config = dict(
    num_hidden_layers=13,
    head_dim=32,
    intermediate_size=384,
    vocab_size=5239,
    hidden_act='squared_relu',
    norm='rmsnorm',
    attn_scale=0.27,
    init='normal',
    init_std_o=0.0,
    lr_head=0.00753,
    schedule='cos',
    final_lr_fraction=0.03,
    batch_tokens=[16384, 32768, 65536],
    max_steps=3847,
)
Each number is 128 + 24 x the weight over the matrix's rms, rounded and kept within 0 to 255. Layers, rows and columns count from 0.

# layer 2 attention value, 96x96, rms 0.073, rows 4-31, columns 0-95
[[121 150  89 103 122 162 118 139 122 142 160 135 133  83 161 150 135 132 163  91 158 152 117 145 142 150 148  92 121 119 110 109 114  61  92  78  85 163 183  73 146 146 182 143  98 135 142 152 107 136 113 141  88 110 154  89  77 153 161 127  43 188 146 104 123 142  78 102 152 117 124 123  86 101  80 138 220 122 182 126 154 148 138 148 101 177 172  96 138 230 123 136  98 134  92  97]
 [ 43 185 151  86 131 158 138 109 129 107 150 150 179 115  97 147 135 115 167  63 148 157 181 137 124 115 155 163  82 154 163 125  97  54 181 100  80 148 102 164 134  66 167 196 120 123 169 143 131 153 122  98 168 115 163 111 207 158 221 120 109 115 172  95 129 157 183 126 124 142  79 122 132 135 175 117 129 161 153 102 160  89 100 165 140 175 154  92 164 150  79  97 131 131  72 172]
 [116 106 144  97 126 106 111 146 121 103 133  81 154 137 143 102 150 111 108 120 207 152 153  55 144 148  90 146 155 116 102 119 154 193 126 196 141 135 124 192 120 126  61 105 134  94  77 109 142 123 114 146 119 108  93 108 146 140 136 107 178  71  96  79 106 101 184 160 120 119 194 125  83 145 174  96 130  93 103 155  95 107 178 168 132 110 128 170 111 132 152 108 114 135 128 107]
 [155 117 122 143 110  98 131 133 148 119 105  74  83 125 104  81 124 117 132 169 119 121 151 128 136 123  81  86 113 142  83 140 127 177 146 215 133 120  91 143  91 164 160  93 173 142 113 143 143 124 119 127 201 183  66 157 163 123 113 115 167 172 145 148 106  84 141 120 127 119 110  67  98 133 125 209 103 108  88 126 144 144  89 149 147 107 104 170 121 156 141 112 188 159 191 129]
 [102 127 115 122 135 128 132 121 145  70  90  98 124  93 135  85 143 138 119 115 154 126 142 105 124 113  85 134  80 141  84 136 126 110 183 173 135 137  95 185  63 114 131 186  78 126  81 142 140 141 146  86 163 151  50 141  97 143  97  78 161 112 140 145 129 157 184 111  99 129 132 110 128 164 176 121 109 149  87 156 139 145 121 127 170  55 138 123 113 103 187 139  94 138  92 153]
 [138 141 167  92 140 124 122 150 152 140 184 132 169 155 123 157  99 119 111 124 125 130 146 126 137 131 151 172  94  88 135 133 124  81 178  86 146 125 102  94 112 116 176 116 109 100 139 117 121 144 110 110 173  93  58  98 118 167 122 149 199 114 147 120 144 119 211 160  91 132 188 136 148  94 114 111 143 135 149 117 107  89 111 117 141 169 137  83 104  85 127 158 144 124  69 100]
 [161 138 122 114 126 112 159 144 184  98 136  76 106 113 125  83 174 165 157 158 108 105 159 103  75 148  99 124 180 191 129 130  96 202 114 185 196 113 110 149 151  94 107 132 137 155 120 140 149 102 121 143 196 128 166  97 159 173  96 115 149 102 139 145 135 144 148 103  74 121 119  90 101 137 158 147  95 149 121  95 113 122 141  73 113 112  86 144 167  76 143 115 184 141 126 155]
 [118  80 113 135 129  94 168 128 107 129 139 180 124 135 170  99 128 136  94 111 193 132 143  88  91 139 210 127 124 129 126 144 156 109 128  84 135 142 103 165  51 153 175 197 140  93  83 114 157 131 151 111  86 137  99 124  71 137 157  96 136 101 138 102 115 124 115 159 126 163 174 164 101 127  80 124 164 117  62 169 169 150 134 133 129 115 130  88 107 200  89 167 134  99 113 146]
 [ 83 119 132 120 128 106 142 131  82 131  63 154 194 118 160 132 115 126 154 142 123 131 158 174 125 134 116 112  36  66 119 130 139 136  95 112 135 118  76  85 150 125  70  59 102 159 172 176 135 118 121  61 181 128  44 179 134  81 229  93 128 125 125 139  54 144 176  86 160  84 151  86 135 145 187 150  94  95 133 123 160 116 151 191  97 148 123 170 146 134  51 117 130 114 150 142]
 [132 169 119  97 135 117 144 159 122  99 119 102 147 126 116 128 107 106 125 190  94 100 198 183 190 122 123  87 118 166 102 109 117 102 118 173  82 156 131  91 175  97 201  73  89 100 146 201 119 131 197 117  81  83 148 150 123 110 120 147 148 164  88 142 129 101  66  82 139 118  74 127 125  68 177 122 131 134 182  94 122 121 205 152 151 134 140 114 132 108 135 154 132 102 152 158]
 [100 129  66 116 135 116 156 154 190  91 143 170 137  77 145  78 101 151 131 134  44 139 130  92 145 107  99  86 182 116 125 159 122 143 101 209 152 206 123 181 109 180 166  63 114 123  86 159 111 140 125 135 114 170 110 131 114  82 126 125 157 124 112 130 121 143 111 121  94 113 156 142  94  92 131 124 175 138 150  93 142 146 182 109 121 171 153 201 124 166 117  63 145 128 180 189]
 [139  78 136 141 129  75 111 125  81 139 160 147 109 179 143  93 125 159 124 113 185 129  81  98  81 192 138 118 111 131 126 163 158 133 103 112 142 105 126 110 176 122 104 190 143 146 123  89 155 137 118 151 129 124 113  74 107 139 159 152 100 148 137  78 103 135 110 129 118 151 156  73  86 133 165 127 127  79 116 203 114 103  69 148 112  97 143 124 106 160 121  94 100 113 137 110]
 [123 122 140 136 129 142 116 129 109 141  77 109 161 125 139  75 145 104 162 122  82 128 107 124  68 125 103 109 140 159 128 134 110 242 133 100  97  83 116 134 128 202 113 134 201  99  93 122 177 134 202 152 142 129 140 143 181 124 152  88 122 100  88 112  92 118 100 141 139 103 157 146 114  93 132 193  55  94 104 135 164 173 148 138 158 169 121 159 152 139  98  79 167 114 173 123]
 [142 148 139 146 121 163 121 133 140 141 128 137 108 157 126  84 143  87 115 240  96 136 113 142 160 113 119  75 178 102 102 125 110 152 116 101 120 115 144  76 170 112 124  57 152 148 137 142  95 159 146 139 121 121 146 141  76 134 133 145 120 149 139 136 129 115 117 147 135 145 115 161 136 173 114 143 150 159 181 110 156 209 172 150 187 128 124 123 156  88 130 172 112 104 171  93]
 [163 122 147 129 162 109 169 105 166 112  87 117 150  93 102  72 143 154 146 105 139 136 141 121 142 134 124 132 152 182 106 144 118 191 128 181 156 158  91 225 118  72 203 129 119  96  90 150 186 117  87 120  88 128  42 147 150 142  98 129 172 116 141 150 142 159 103 137 120 176 164 170 128  94 134  45  97 124  88 122 108 127  97 141 161 129 119 128  91  95 172 189 155 174 154 159]
 [111 153 128 121 101 138 123 111 104  70  75 152 142 128  89 131  89 119 124 138 138 143  34 145  98 128 159  88 103 160  66 102 112 106 177 169  87 102 120 136 147  87 130 171 113 143 128 133 125 140 141 125 180 134  83 140 104 116 165 149 120 163 120  92 116 148 104 121 165 126 137 188 119  84 132 179 200 126 109 166 183 146 187 220 103 136 124 134 161 128  85 156  81 118 205 163]
 [107 102 110 149 124  62 160 133 140 162 142 150 142 157 120 213 127 123 123 125 156 124 162  66  64 156 164 189 186 140 185 123 127  73  94  97 178 150 178 124 176  71 103 168 101 109 101 101 135 115  88  85  77 141  93 128 104 156 220 108  92 124  71  85 166 142 102  97 121 153 165 114  66 194 157 105 156 123 121 129 132  81 139  77 124 117 164 119 123 151 119 200 128  73  92 149]
 [139 151 161 123 114 193 123 109 102 150 151  99 142 118 118 160  98 116 140 144 103 140  92 156 149 103 124 130 144 147 179 102 113 109 106 111  92 120 138 113 157  87 140 108 141  97 143 148 135 121 113 186  80 121 176 103 141 115 153 234 145 104  99 107 103 103  97 120 150 109  71 190 161  74 139 119 110 150 157 119 103  95 148 144 119 141 142 134 156 102  54 112 159 132 148 115]
 [136 139 145 107 135 136 117 124 108 118 150  87 159 153 115 123 161  95 131 140 166 134 139 124 130 142 122 141 109 142 115 110  88  96 140 182 133 138 117 168 140  65 105 172  88 104 176 119 136 139 123  84 124  93 167 107 154 178  93 131 131  87 154 160  95  84 120 129 106 165 160 122 119 129 159  75 135 145 142 144  71  61 111  92 111  89 122 137 146 106 161 158  98 160  99 138]
 [173 125 139 122 169 142 150 110 128 164 131 127 127 149 142  69 152 149 170  92 158 118 142 173 131 152  75 147  86 108 120 144 111  91 119 148  60  46  80  98 129 152  99 134 132 155 188 137 132 127 154 154 158  78 158  56 122 156 161 155 128  96  79 118  35 132 142  67  92 113 103  60 161 130 118  87 179  92 107 145  55 192  91 116 123 121 101 123 168 199 126 110 236 115 104 140]
 [118 105 155 102 138 167 114 111  87 113 167  96 156 121 151 128 139  83 107  76 175 116 122 148 110 110 141 121 156 111 128  99 131  67 132 103 141 120  97 174 110 155 135 183  79  58 149 126 184 119 148  38  99 113  97 116 175 128  76  97  74 122 132 151 163 130 128 145 140 166 125 167 139  79 137  40  78 132 109 156 112  92 124 154 130 164 138  94 108 109 184 139  53 158  90 114]
 [137 104 154 131 112 186 106 126  97 149 147  92 120 159 170 152 131 100 140  54 123  78 127 167 110 102 106 179 120 111 181 145 128 153 125  62 139 136 141 110 151 142  71 137 145 125  85 109 157 106 129  90 144 148 152 104 210 128 129  74 109 142 121 109 160 129 126 120 164  46  86 129 200 130 176 177  37 114 106 125 155 149 111 142 158  94 180 129 108 105 154  79 104 140 143  67]
 [ 78 130 153 170 151 136 145 109 165 115  87 204  98 127  88 106 121 140 140 138  98 173  73 198 102 138 140 133 127 117 124 112 106 125 145 196 105 139 100 121  92 133 152 151 135 179 142 175 100 112 135 116 192 139  97 129 160  96 186 169 167 195 144 142 108 142 146 138  99 112 118 128 156 129 124 132 210 101 114 137  89 178 106 141 135 186 114 116 201 170 107 138 168 156 151 159]
 [155 108 153 139 126 126 164 125 106 144 135 179 143  92 180  59 180 201 152 131 112 149  82 172 102 120  99  90 125 134 111 152  94 145 115  98 150 148 101  93 130 161 116 141 145 178  92 107 140 137 122 146 141 152  71 128 155 125 230 110 138 158 169  99  87 150  90 140 104 171 140 171 194 117 130 166 142 102 110 117 158 198 102 191 156 139 130 133 144 119  94  96 156 144 255 139]
 [164 122 114 149 142 124 181 126 120 104  98 105  88 101 122  84 108 169 155 139 149 109  80 101  94 127 149  88 134 179 121 117 111 135  95 153 138 154 136 101 162 160 105 157 128 171 194 153 158  97 132 207  74  81 183 143 104 120 144 145 120 134  72 140  74 138  98 109 109 117  81 168 113 124  98 148 125 143 179 115  99 191 209 137  75 122  81  89 174 156 133 130 137 124 138 140]
 [161 143 152  96 175 137 184 134 139 137 126 168 200 159 162 144 151 155 133  83 152 116  86 159 166 161  81 105 139 103  57 143 130 118 171  98  98 118 117 154 192  81 151 128  88 110 140 165  98 116 163  90 113 100 101 137 137 129 105 127 110 163 155 222 114  99 145  59  97 190 102 155 175  94 123  78 149 134 154 100 100 122 117 124 146  82 129 110 148 115 127 201 139 167  54 104]
 [205  93  71 155 167 122 124 132 109 124 161 205 102  74 138  82 110  91 117 155 212 136 133 119 108 129 179  85 163  95 129  78 152  70 125 133 205 161 124  50  58 106 154 185  91 152 105 145 143 109 105  77 119 101  97  90  64 135 160 107 104  73 166 133 135 158  83  85 106 120 132 175 120 177  98 116 154  96 127 136 104 197 149 156  99 118 136 106 109 177 217 146  75 125 129  70]
 [142 140 135 179 137 127 135 134 126 141 151 125  87 109 139 152 113 137 113 163  42 107 147 158 136  80 156  83  65 151 136 139 153 165 114 139 176 143 119  93 109 129 156 112 112 199 160 150 106 101 112 163 111 152 115 110 136 122  93 162 204 175 124 102 124 101  59 161 140  97 107 154 107  93 130 153 130 133 140 119 116 134 135 104 110 164  97 146  84 138 157 105 131 136 210 132]]
# layer 2 attention output (transposed), 96x96, rms 0.14, rows 4-31, columns 0-95
[[149 196 130 112 107 151 105 144  97 139 138 126 133 118  85 113 111 165 105 153 146 206 155 172 145  80 114 121  69 158 170 145 128  49  95 177 127 119  75 114  75 103  62  83 135 158 172 147 117 113 159 151 101 127  97 128 114 177  90 140 107 130 114 127 159  92 105 165 148 117 130 103 175  66 150 167 199 181 147 142 176 107 151 145 106 157 106 172 153 113 113  88  97 149 127  88]
 [152 210 140 131 131 155 120 165  95  85 114 115 127 115 117 123 129 131  85 146 180 194  35 131  83 150  94 109  93 128 107  91 171 134 187 194 182  74 145 121 124 145  94  51  96 127 107 168 133 114 221 122 132 153 146  97 110  71 138 131  90 116 167 132 106 101 137 137 115 145  77 131  79 154  62 120 154 147 102 141 133 147 110  70 158 171 118 187  89  98 223 115  73 168 136 165]
 [163  70 117 121 172  91 178 167 158 161 127 169  92 139  94 156 118  99 139  92 172  89 117 107 165 151 123 148 128 128  81 124 154 176 117  80 134 138 131 131 103 156  86 147 147 133 133 140 111 159  73 118 137  90 170 119 136 159 145  87 116 146 101 120 148 130 187 134 139 115 138 107 110 145 133 107 104  39 112 123 156 130 128  50 125  67 161  68 113 118 152  90 140 138 155 123]
 [ 99  83  83 132 159 136 153 149 138 133  77 164 124 124  84 124 136 108 150  85 113  54 162 143  99 125 160 145 179 102 164 178 134 192 169 116 138 148 137 132 138 133 157 187 119 111 157 163 165 135 113 106 170 120 138 133 160 157 114 124 114 146  84 133  56 163 124 156 103  59 109 121 123 153 116 146 116 115 127 126  28 137 155 141 108 121 162 106 168 187 101 164 123 129 128 131]
 [108 117 152 116 112  72 130 149 157 127  92 126  91 125 118 142  93 136 139  76 142  56 120 160 100 152 121 146  93 122 102  95 140 170 154 124 114 118 131 128 156 130  74 139 109 109 130 133 118 128 158 117 158 117 141 158 135 118 132 144 134 116 125 100  96 183 172 120 121 125  95 142  80 136  93 146 129  94 124 136  86 156  99  97 161  98 144  90 114 122 109 143  64 167 159 141]
 [183 181 155  95 155 125 158 201 138  98 146  85 141 123 198 124 103 147 101 120 190 137 114 114 103 169 136 157 131 166  98 123 162 168 104 136  94 103 125 140 124 151 165 132 175  69 133 134 110 158 128 123 113 149  54  80  97 146 126 126 157  81 124 142 105 117 122 123 111  98 147 155  78 128  73 124 122 187 101 132 167  95 114 104 202 119 161  89  58  44 139 148 110  96 178 111]
 [105 131 114 132 131 115 180 116 165  45  46 193  90 129  74 112 203 105 164 112 102  83 103  94 135 148 113 158 171  86 143 138 116 185 178  82 184 126 147 120  90 106 184 173  91 138  77 115 112  93 137 108 167  97 130 133 141 101 164 162 133  82 144  77 125  83 155  78 104 137 122  72 101 155 122 178 114 116 162 124  76 109 113 153 140  86 153 147 149 152 129 165 131 116 149 187]
 [ 95 118 155 126  99 107  87 138 149 188 151 140 103 130 162 166 112 124 129 132 161 186 135 139 147 111 118 135 117 179 114 128 168  54 107 112  61 126 129 145 136 155  60 166 131 186 103 158 134 112  83 104 128  88 125 108 102 165 134 112 106 143 100 143 114 135 139  98 109 125  71 167  97 140 132 167 140 120  90  76 141 132 145 123 183 140  74  93 133  97 128 133  78 142 125 101]
 [135 126 110 143 142  82 134 158  83  97 104  94 157 111 102 185 100  67 167 118 143 138 144 137 128 110 165 178  74 120 105  82 186 195 202 144 154 149 160  95  86 130 149 145 157 138 231 133 170  74 173 105 170 153 165 154  97 119 129  42 136 163  92 158 104 157  57 125 102 136 123 167 168 144 110 119 156 140  51 142 124 206  71 100  84 181 182 124 111 134 184  86 192  97 134  84]
 [164 169 115  74  99 129 174 122  78 124 147  89 155 135  99 122 148  66 133 126  96 148  81 174 102  74 137 162 141  86 204 134 110 199 137 111 176  84  90 104 122 140 114  95 125 110 167 117 135 157 164 123  96 118 114 154 124 106  67 202 123 117  84 121 164 149 135 192 154 173 148 150 148  70 160 116 113 166 180  59 104 168  96 135 114 136 125 153 163 106  89 146 129 101  77 147]
 [148 151 192  83 128 119 146  91 130 169 120  96 121  93  85 125 141  77 173 138 115 118  61 129 145 123 203 123 121 130 189 184 137 127 130  98 133 104  91  96  91 182 116 169 145 132 159 144 113 141 128 140 139 124 215 133 126 142  87 120 112 140  68  78 123 112 110 128 159 146  88 105 192  89 105 159 153 140 161 123   9 127 160 188 124 104 122 125  80 180 109 111 151 127 132  96]
 [107  87 111 123 141 112 121 161 173 174 100 165 103 153  89 143 118 122 107 152 119 131 198 139 154  90 115 136  92 151  98 136 162  69 104 112 125 156 141 150 126 120 120 121 121 151  92 128 128 104 125 142 144 103 141 115 125 170 129  95 140 161 137 206 125  62 115 108 121 100 132 117  92 139 126 147 123 118  62 140 194 137 118  87  89 124  92  78 137 145 135 166 129 128 149 139]
 [113  67 152 185 179 170 112 124  94 126  53 154 105 147 113 132 163 133 125 114  95 146  92 110 122 163 147 149 162  75 165 122 147 137 152  84 161 164 167 177 152 133 184 164  90 175  98 135 112 137 138  68 156 142 181  69 157 186 157  74  77 149 112 118 174 168 123  99 103 128 123 154 180 142 176 116 151 124  74  71  62 114 155 136  69 146 117 143 180 161 115  96 123 129 100 100]
 [153 140 149 141 143 175 127 121 124 129 139  54 149 133 137 120 129 102 137  98  99 148 163 156  96 143 119  77 165 122 174 126  70 101 151 139 156 117  94 101 142  67 190 135 164 121 184 109 106 159 102 130 139 119 137 122 130 142 149 141 135 124  88  99 145 130 154 139 125 125 153 150 151  94 137  98 139 139 139 103 152 146 139 161 137 124 184 146 194 150  31 113 122  77  92  99]
 [123 113 142 106 118 123 148 146 167 127 129 133  98 120 148  98 134  55 157  96 106 106 139  81 140  95  98 138 135 126 114 157 185 207 119 106 140  89 118 188 167 164 100 195  61 139  88  72 121 131 111 132  81 136 182 131 124  94 123 178 133 105  70  80 139 160 179 115 111 156  72 138  99 121 122 216 102 126 128 139  46 120 157 131 180 110 116  65 162 111 120  82 119 164 154 190]
 [141 113 125 114 182 149 110  80 103 214  96 102 106 156  75 154  82  80 131 119  84 128 164 153  81 145 125 147  71  99 125 107 110 105 112 161 108 118 115 120 130 129  98 111 150 171 118 172 111 157 181  75 139 125 157  92 129 108 155 180 108 162 138 115  70 158  95 147  88 122  97 171 140 120 111 151 132 152 159 139 122 214 129 105 147 173 125 136 181 121 113  81 100 125 139 130]
 [114 130  97 107 119  64 119 108 134 107 146 151 138 113 159 151 105 169 137 199 202 140 155 135 174 102  52 103  94 157  97 112 177  80 128  95 139 113 154 118  33 117  88 107 173 196  65 157 111 111 123 152 100 126 106 162 112  51 100 145 165 153  94 156 157  43 125  51 101 145 107 142 102  84 135 129  88 117 105 120 148 121 108 131 151 116  72  90 107  94 175 130 128 116 101 112]
 [142 137 143 142 140 187 147  95  88 117 174 109 136 117 121 120 169 111 127 159  82 152 112 106 103 129 106 116 118 125 141 133 106 128 127 151 164 131 107 149 140 158 134 102 126 115 127  89 115 170 142 134  77 165 102 105  93 128 152 145 100 141 146 131 166 116 103 175 137 178 148 125 153 123 156  78 116 141 146 110 152 124 161 117 120 127  89 174 154 129 185 111 166  76 108 133]
 [156 133 108 107 119 101 143 141 158 107 117 186 124 141 118 129 137 102  77  84 136  95 101 101 142 104  86 130 127 135  88 119 146 156  87 128 146  92  97 144 154 112 116  87 119 110 116 100 110 103 160 110 123 100 103 131 134  62 135 136 127  97 142 106 143 101 148 149 133 138 128 107  70 132 108 125  98  87 155 144 179 120  98  70 140 112 143 121 110 101 152 120  97 101 136 138]
 [112 152  90 213 124 118 180 111 152  62 108 188 109 118  76 166 203 120  82  89 126 166 141 146 142  99 125 153 119 111  97 127 138  87  84 169 192 177 141 171 131 132 151 146  64 120 159 171 153  26 188 130 167 139 145 117  73 230  91  65  83 106 136 162  96 106 116 145 132 174 148 135 118 118 151 130 107 159 118 133 146 137 126 101 157 123 150 116 113 127 126 144 164 101 141 134]
 [111  96 176 102  88 101 109 166 107 136 158 140 149 166 166 135 105 131  97 117 134 138  95 130 138 132  80 134 126 181 118 114 186 178  92 139  68 135 126 152 187 134  85  79 118 126 112 100  99 127 155 129  94 132  97 124 118  65 125 141 122 140 138 121 182 161 149 131 148 150 109 101 144 160 124 117 127 113 122 151 175  81  97  82 128 150 135 101 121  61 122 104  76 161 170 166]
 [110 101 138 163 149 153 132 165  89 103 114 157 152 149 133 128 140 187 149 151 132 115 129 133  97 186  97 128 133 136 130 101 148 161 159 109 118 197 170 135 159 104 148  80 139 111 119 105 112 134 105 184  72 169 123 182 132 135 145  98 117 132 186 164 165 164 123  94 128 131 153 127 158 172 162  60 134 110  96 133 118  80  93 142  63 129 107 151 138 148 144 140 113 151 150 149]
 [132 133 118 136 172 127  85  93 138  87  94  82 128  98  88 141 109  99 107 105 132 168 152 123  92 115 165  90 131 103 120 145 119 116 132 158 169 160 154 132 151 135 109 155  89 167 141 187 127 105 182 121 159 154 163  84  38 151 131 124  98 148 117 115  52 105  98 172 108  96  89 134 141 167  54 162 114 155 156 184  60 176 138 158 178 188 135 128 113 137 100 100 180 115 132 130]
 [114 138 186 176 176 161 135 154 132 161  95 147 123 127  99 156 136  77 134 141  97 173 184 133  96 108 146 116 112 142 128 114 155 109 178 123 123 183 107 146 167 103 168 179 110 161 179  74 101 116 152 143 110 160 228 110 105 162 166 104  90 128 110 146  87  99 117  90  92 111 103 172 147 164 120 176 179 142 102 135  87 139 170 162 136 177 130 114 166 161  91  88 134 125  95 133]
 [ 81 125 145 144 116 139 113  61 145 119  95 120  92 140  70 181 199  97  83 137  81 160 145 105 135  73 130 156  83 118 132 171  72  77 154 151 144 136 111  91  75  97 106 151  92 157  82 105 137 100 168 101 110 121 149 124 114 129 156 152  74 130 134  75 188  98 125 165 133 173 132 117 169 153 233 179 123 118 156 109 135 136 142 177 150  97 129 171 192 136  84 141 203  94  77 145]
 [150 174 116 146  54 122 175 129 190 139 125 132 155 110 175 134 139  97 134  85 126 120 140 124 149 130 136 160  96 107 137 100 166 155  84 142 152 137 107 162 155 103 126  87 115  75 166 104  75  91 146 138 118 169  86 138  64 123  92 158 169  50  93  76 128 134 149 177 129 136  89 157 104 144 141 182 127 207 159 112 194 104  80  82 117 160 185 145 127  91  60 105 134 167  71 153]
 [ 96 172 184  88 119  87 115 124 136 134 150 139 121 143  69 147  60 132 110 132 115 197 226 159 197  83  74 101 107 237 116 135 139  56 103 125  45 194 141  88 106  96  84 160 160 161 154  69 115  86 104 118 110 100 133 195  62 155 120 116  71 164  97 109 134 197 150 145 126 125 121 117 110 104 104 205 131 119 133 159 160 115 110 203 155  99 159 127 121  60  82 176 105  87 160 118]
 [138 150 141 136 123 168 114 159 112 153 146  87 155 154 110 152 147 117 134 148  93 104 154 130 131  73 172 121 171 133 135 170  98 168 145  90  95 115 129 121 153 135 137 150 136 119 155 108 137 136 135 156 100 125 137 130 145 142 147 159 145 126 150 147 109 130  89 157 127 113 153 111 172 123 134 143  94 139 152 105  46 126 144 231 113 116  67 148 151 145 132 146 171  74 142 130]]
# layer 2 attention query, 96x96, rms 0.0623, rows 32-39, columns 0-95
[[189 132 123 128 115 133 180 164 112 126 150 143 129 109 134 124 121 122 151 123 129 124  95 100 107 149  90 117 120 118 116 113 124 126 161 126 132 101 150 120  85 110 167 145 141 154 127 129 120 148 141 133 134  92 134 140 145 117 156 133 110 156 109 132 107 125 144 151 130 176  92 103 147 128 128 160 139  99 116 159  95 164  96 125 126 152 164 139 100 140 130 127 116 105 116 131]
 [133 142 122 167 124 169 173 188 117 145 165 133 160 105 129 114 148 108 166 152 157 116 130 133  95 166 136 118 106 133 124 117 136 155 131 139 118 112 153 127 131 102 157 138 129 153 130 117  93 148 138 133 120 112 121 130 118  82 138 127 119 142  96 145 142  94 157 138  86 143 128 139 160 139 138 122 179 119 127 139 118 135 134 122 109 135 139 117  96 123 108 123 122 130  83 137]
 [147 183 137 169  76 160 147 190 122 154 173 137 119  91 125 102 146 110 134 154 142  99 151 143 141 148 128 103 104 123 142 112 118 143 125 133 149 144 141 112 144 106 144 107 125 131 136 119 143 164 125 145 125 107 140 108 127 111 121 129 112 116 103 160 132  93 158 130 121 130 124 120 177 107 119 131 152 147 106 149 110 137 132 153 144 143 138 106 107 116 116 130 120 153  91 155]
 [128 147 111 117 101 179 159 177 122 154 141  88 121 117 116 125 137 132 145 106 150  92 115 137 147 148 109 135 124  97 153 111 163 141 136 136 152 121 118 139 106 111 137 130 110 117 158 134 156 161 140 103 132 135 121 133 120 135 131 146 130 125 109 132 133 106 145 157 139 129 144 121 150 123 109 155 147 139  95 127 141 142 148 133 134 149 136 100 128 128 144  98 135 119 115 154]
 [119 124 136 133 123 116 150  97  99 123 125 112 112 120 108 137 130 101  91 131 104 137 105 118 119 111 131 130 140 134 111 133 101 112 124 113 109 131 149 118 129 141 181 141 176 149 119 118 125 109 135 115 158 105 128  93 143 129 119 137  99 147 142 127 138 171  92 144 131 125 137 135 136 112 131  98 105 120 141 122 150 144 123 171 120 101 142 140  96 133 129 160 127 128 106 134]
 [150 143 101 163 105 155 138 170 142 136 197 141 141 102 141  99 155 117 180 131 117 120 115 131  85 157 120 110 137 102 134  76 137 180 166 138 152 134 131 124 155 100  90 125  88  50 106 170 151 132 126 145 130  88 134 146 151 107 127 133 145  75 135 112 103 113 163 129 154 143 152 136 125 127 132 124 137 156 142 118 170 117 121  88 145 156 112 125 201 100  83 107  98 132 125 134]
 [119 124 100 140 102  90 154 102 138 119 134 143 118 181 117 156 105 151 151 118 128 149  99 151 103 157 121 158 163 120 136 129  90 174 151 133 105 139 157 128 128 128 109 158 110  84 122 148 154 131 136 132 158 153 124 142 144 120 113 113 123 124 128 114 133 143 142 123 109 122 143 123 123 160 134 129 115 139 127 129 138 128  77 111 156 159 144 129 128  66  82 133  79 133 138 106]
 [147 104 114 118 154 122  98 120 108 133 126 132 113 113 121 147 140 148 159 140 124 146 112 120 107 129 153 101 104 127 154 104 114 119 132 126 103 144 140 126 106 152 117 129 113 127 118 120 119 130 124 136  82 128 129 149 110  99 123 124 109  84 134 130 144 115 128 146 151 124 135 126 122 161  78 133 138 130 109 141 124 132 130 107 116 179 141 105 150 131  96 131 115 146 153 120]]
# layer 2 attention key, 96x96, rms 0.0626, rows 32-39, columns 0-95
[[ 93 154 126  85  98 159 174 150  98 185 119 142 122 116 124 134 139 126 102 128 121  80 136 165 113 160  99 109 140  69 128 125 155 161 166 193 164 157 130 194 117 147  62 169 135 167 122 180 162 144 160 112 113 128 101 108 108  88  90  87  87 190  33 140 169  68 148  90 184 126 130 113 100 117 115 168 143 130  99 163 156 170 142 156 103 148 100 109 165 117 116 110 127 133 143  83]
 [ 79 120 139 103 116 125 125 124  97 178 131 133 107  98  74 124 127 155 116 123 131 100 132 166 155 185 127 158 123 104 161 126 182 153 123 159 175 150 149 131 120 135  89 162 129 167 149 124 166 171 114 109 118 135 134 104 129 107 140 148 130 182  63 129 166  78 124 143 184 115 157  84 124 144 122 126 126 131  96 176 138 113 126 148 114 135 111 145 140 121 138 124 133 173 118 101]
 [104 107 105 115 101 123 119 124  78 158 137 101  90 115  76 122 106 192 101 133 141 113 119 143 150 155 133 139 122 124 155 104 198 140 136 133 155 162 156 138 104 112 112 155 135 154 139 157 139 156 105 133 120 124 122 125 127 108 128 136 111 180  88 132 102 111 136 155 159 143 165 116 128 173 101 108 148 124  87 202 134 127  99 111 111 148 113 136 161 113 110 109 111 175 109  80]
 [102 123 113 103 122  94 107 120 113 137 110 112 103 122 119 117 132 166 100 134 137 135 126 163 131 131 165 135 126 122 153 122 171 129 129 135 134 142 158 147 100 128 110 153 114 141 153 120 132 169  96 113 110 131 111 112 115 108 139 166 110 166 117 127 151 129 138 171 133 129 129 101 163 156 110  83 125  98  71 140 130 139 114 111 137 106  94 143 144 122 126 113 126 158 106 127]
 [173 163 137 142 143 178 166 163 162 137 161 165 169 113 130 104 140 106 171 126 131 112 140 101 149 101 120 102 123 131 126 156  95 157 151 116 113 137 120  93 130 124 154 120 119  91  96 186 108 104 174 146 191 113 139 156 139 139 120  80 163  65 149 121 114 116 103 115 118 137 117 167 120 110 156 175 135 196 165 101 124 114 137 100 144 146 117 112 127 149  88 105 140 102 129 154]
 [125 175 120 135  64 137 169 158 142 150 137 168 122  93 122 124 171 120 173 139 139  73 125 149 110 152 143  83 144  93 155  96 140 153 138 154 158 157 132 146 130 114 107 142 102 108 116 157 148 153 112 136 124 107 118 136 134  80 141 108 139 127 125 164 144 106 167 142 154 100 156 146 135 113 130 115 152 178 101 156 159 143 165 135 176 116  83 120 159 110  89  85 146 162  94 172]
 [109 140 105 130 114 117 129 152 146 100 127 133  98 130 131 133 150  91 150 142 137  94 129 136 118  99 127 139 134 136 140 123 104 140 133 157 108 106 140 133 149 160 146 143 119 119 139 168 126 125 134 168 165 112  99 119 110 119 113 169 129 130 152 117 128 142 119 114 140 172 131 157 161 107 148 110 128 157 109 146  93 140 128 126 156 120 107 133 121 115 113  92 155  92 198 134]
 [131 144 153 135 131 124 154 124 138 122 131 152 162 115 129  91 140  76 176 145 151 112 134 126 108 119 111 140 141 129 127  91 113 117 157 135 140 123 111 155 145 123 124 125  87 129 127 127 109 129 119 139 144 126 131 159 108 117 128 114 135 115 123 135 170 121  94 100 118 152 138 102 170 116 142 163 127 161 142 111 133 150 130 134 143 113 101 130 107 153 131 125 125 133 123 138]]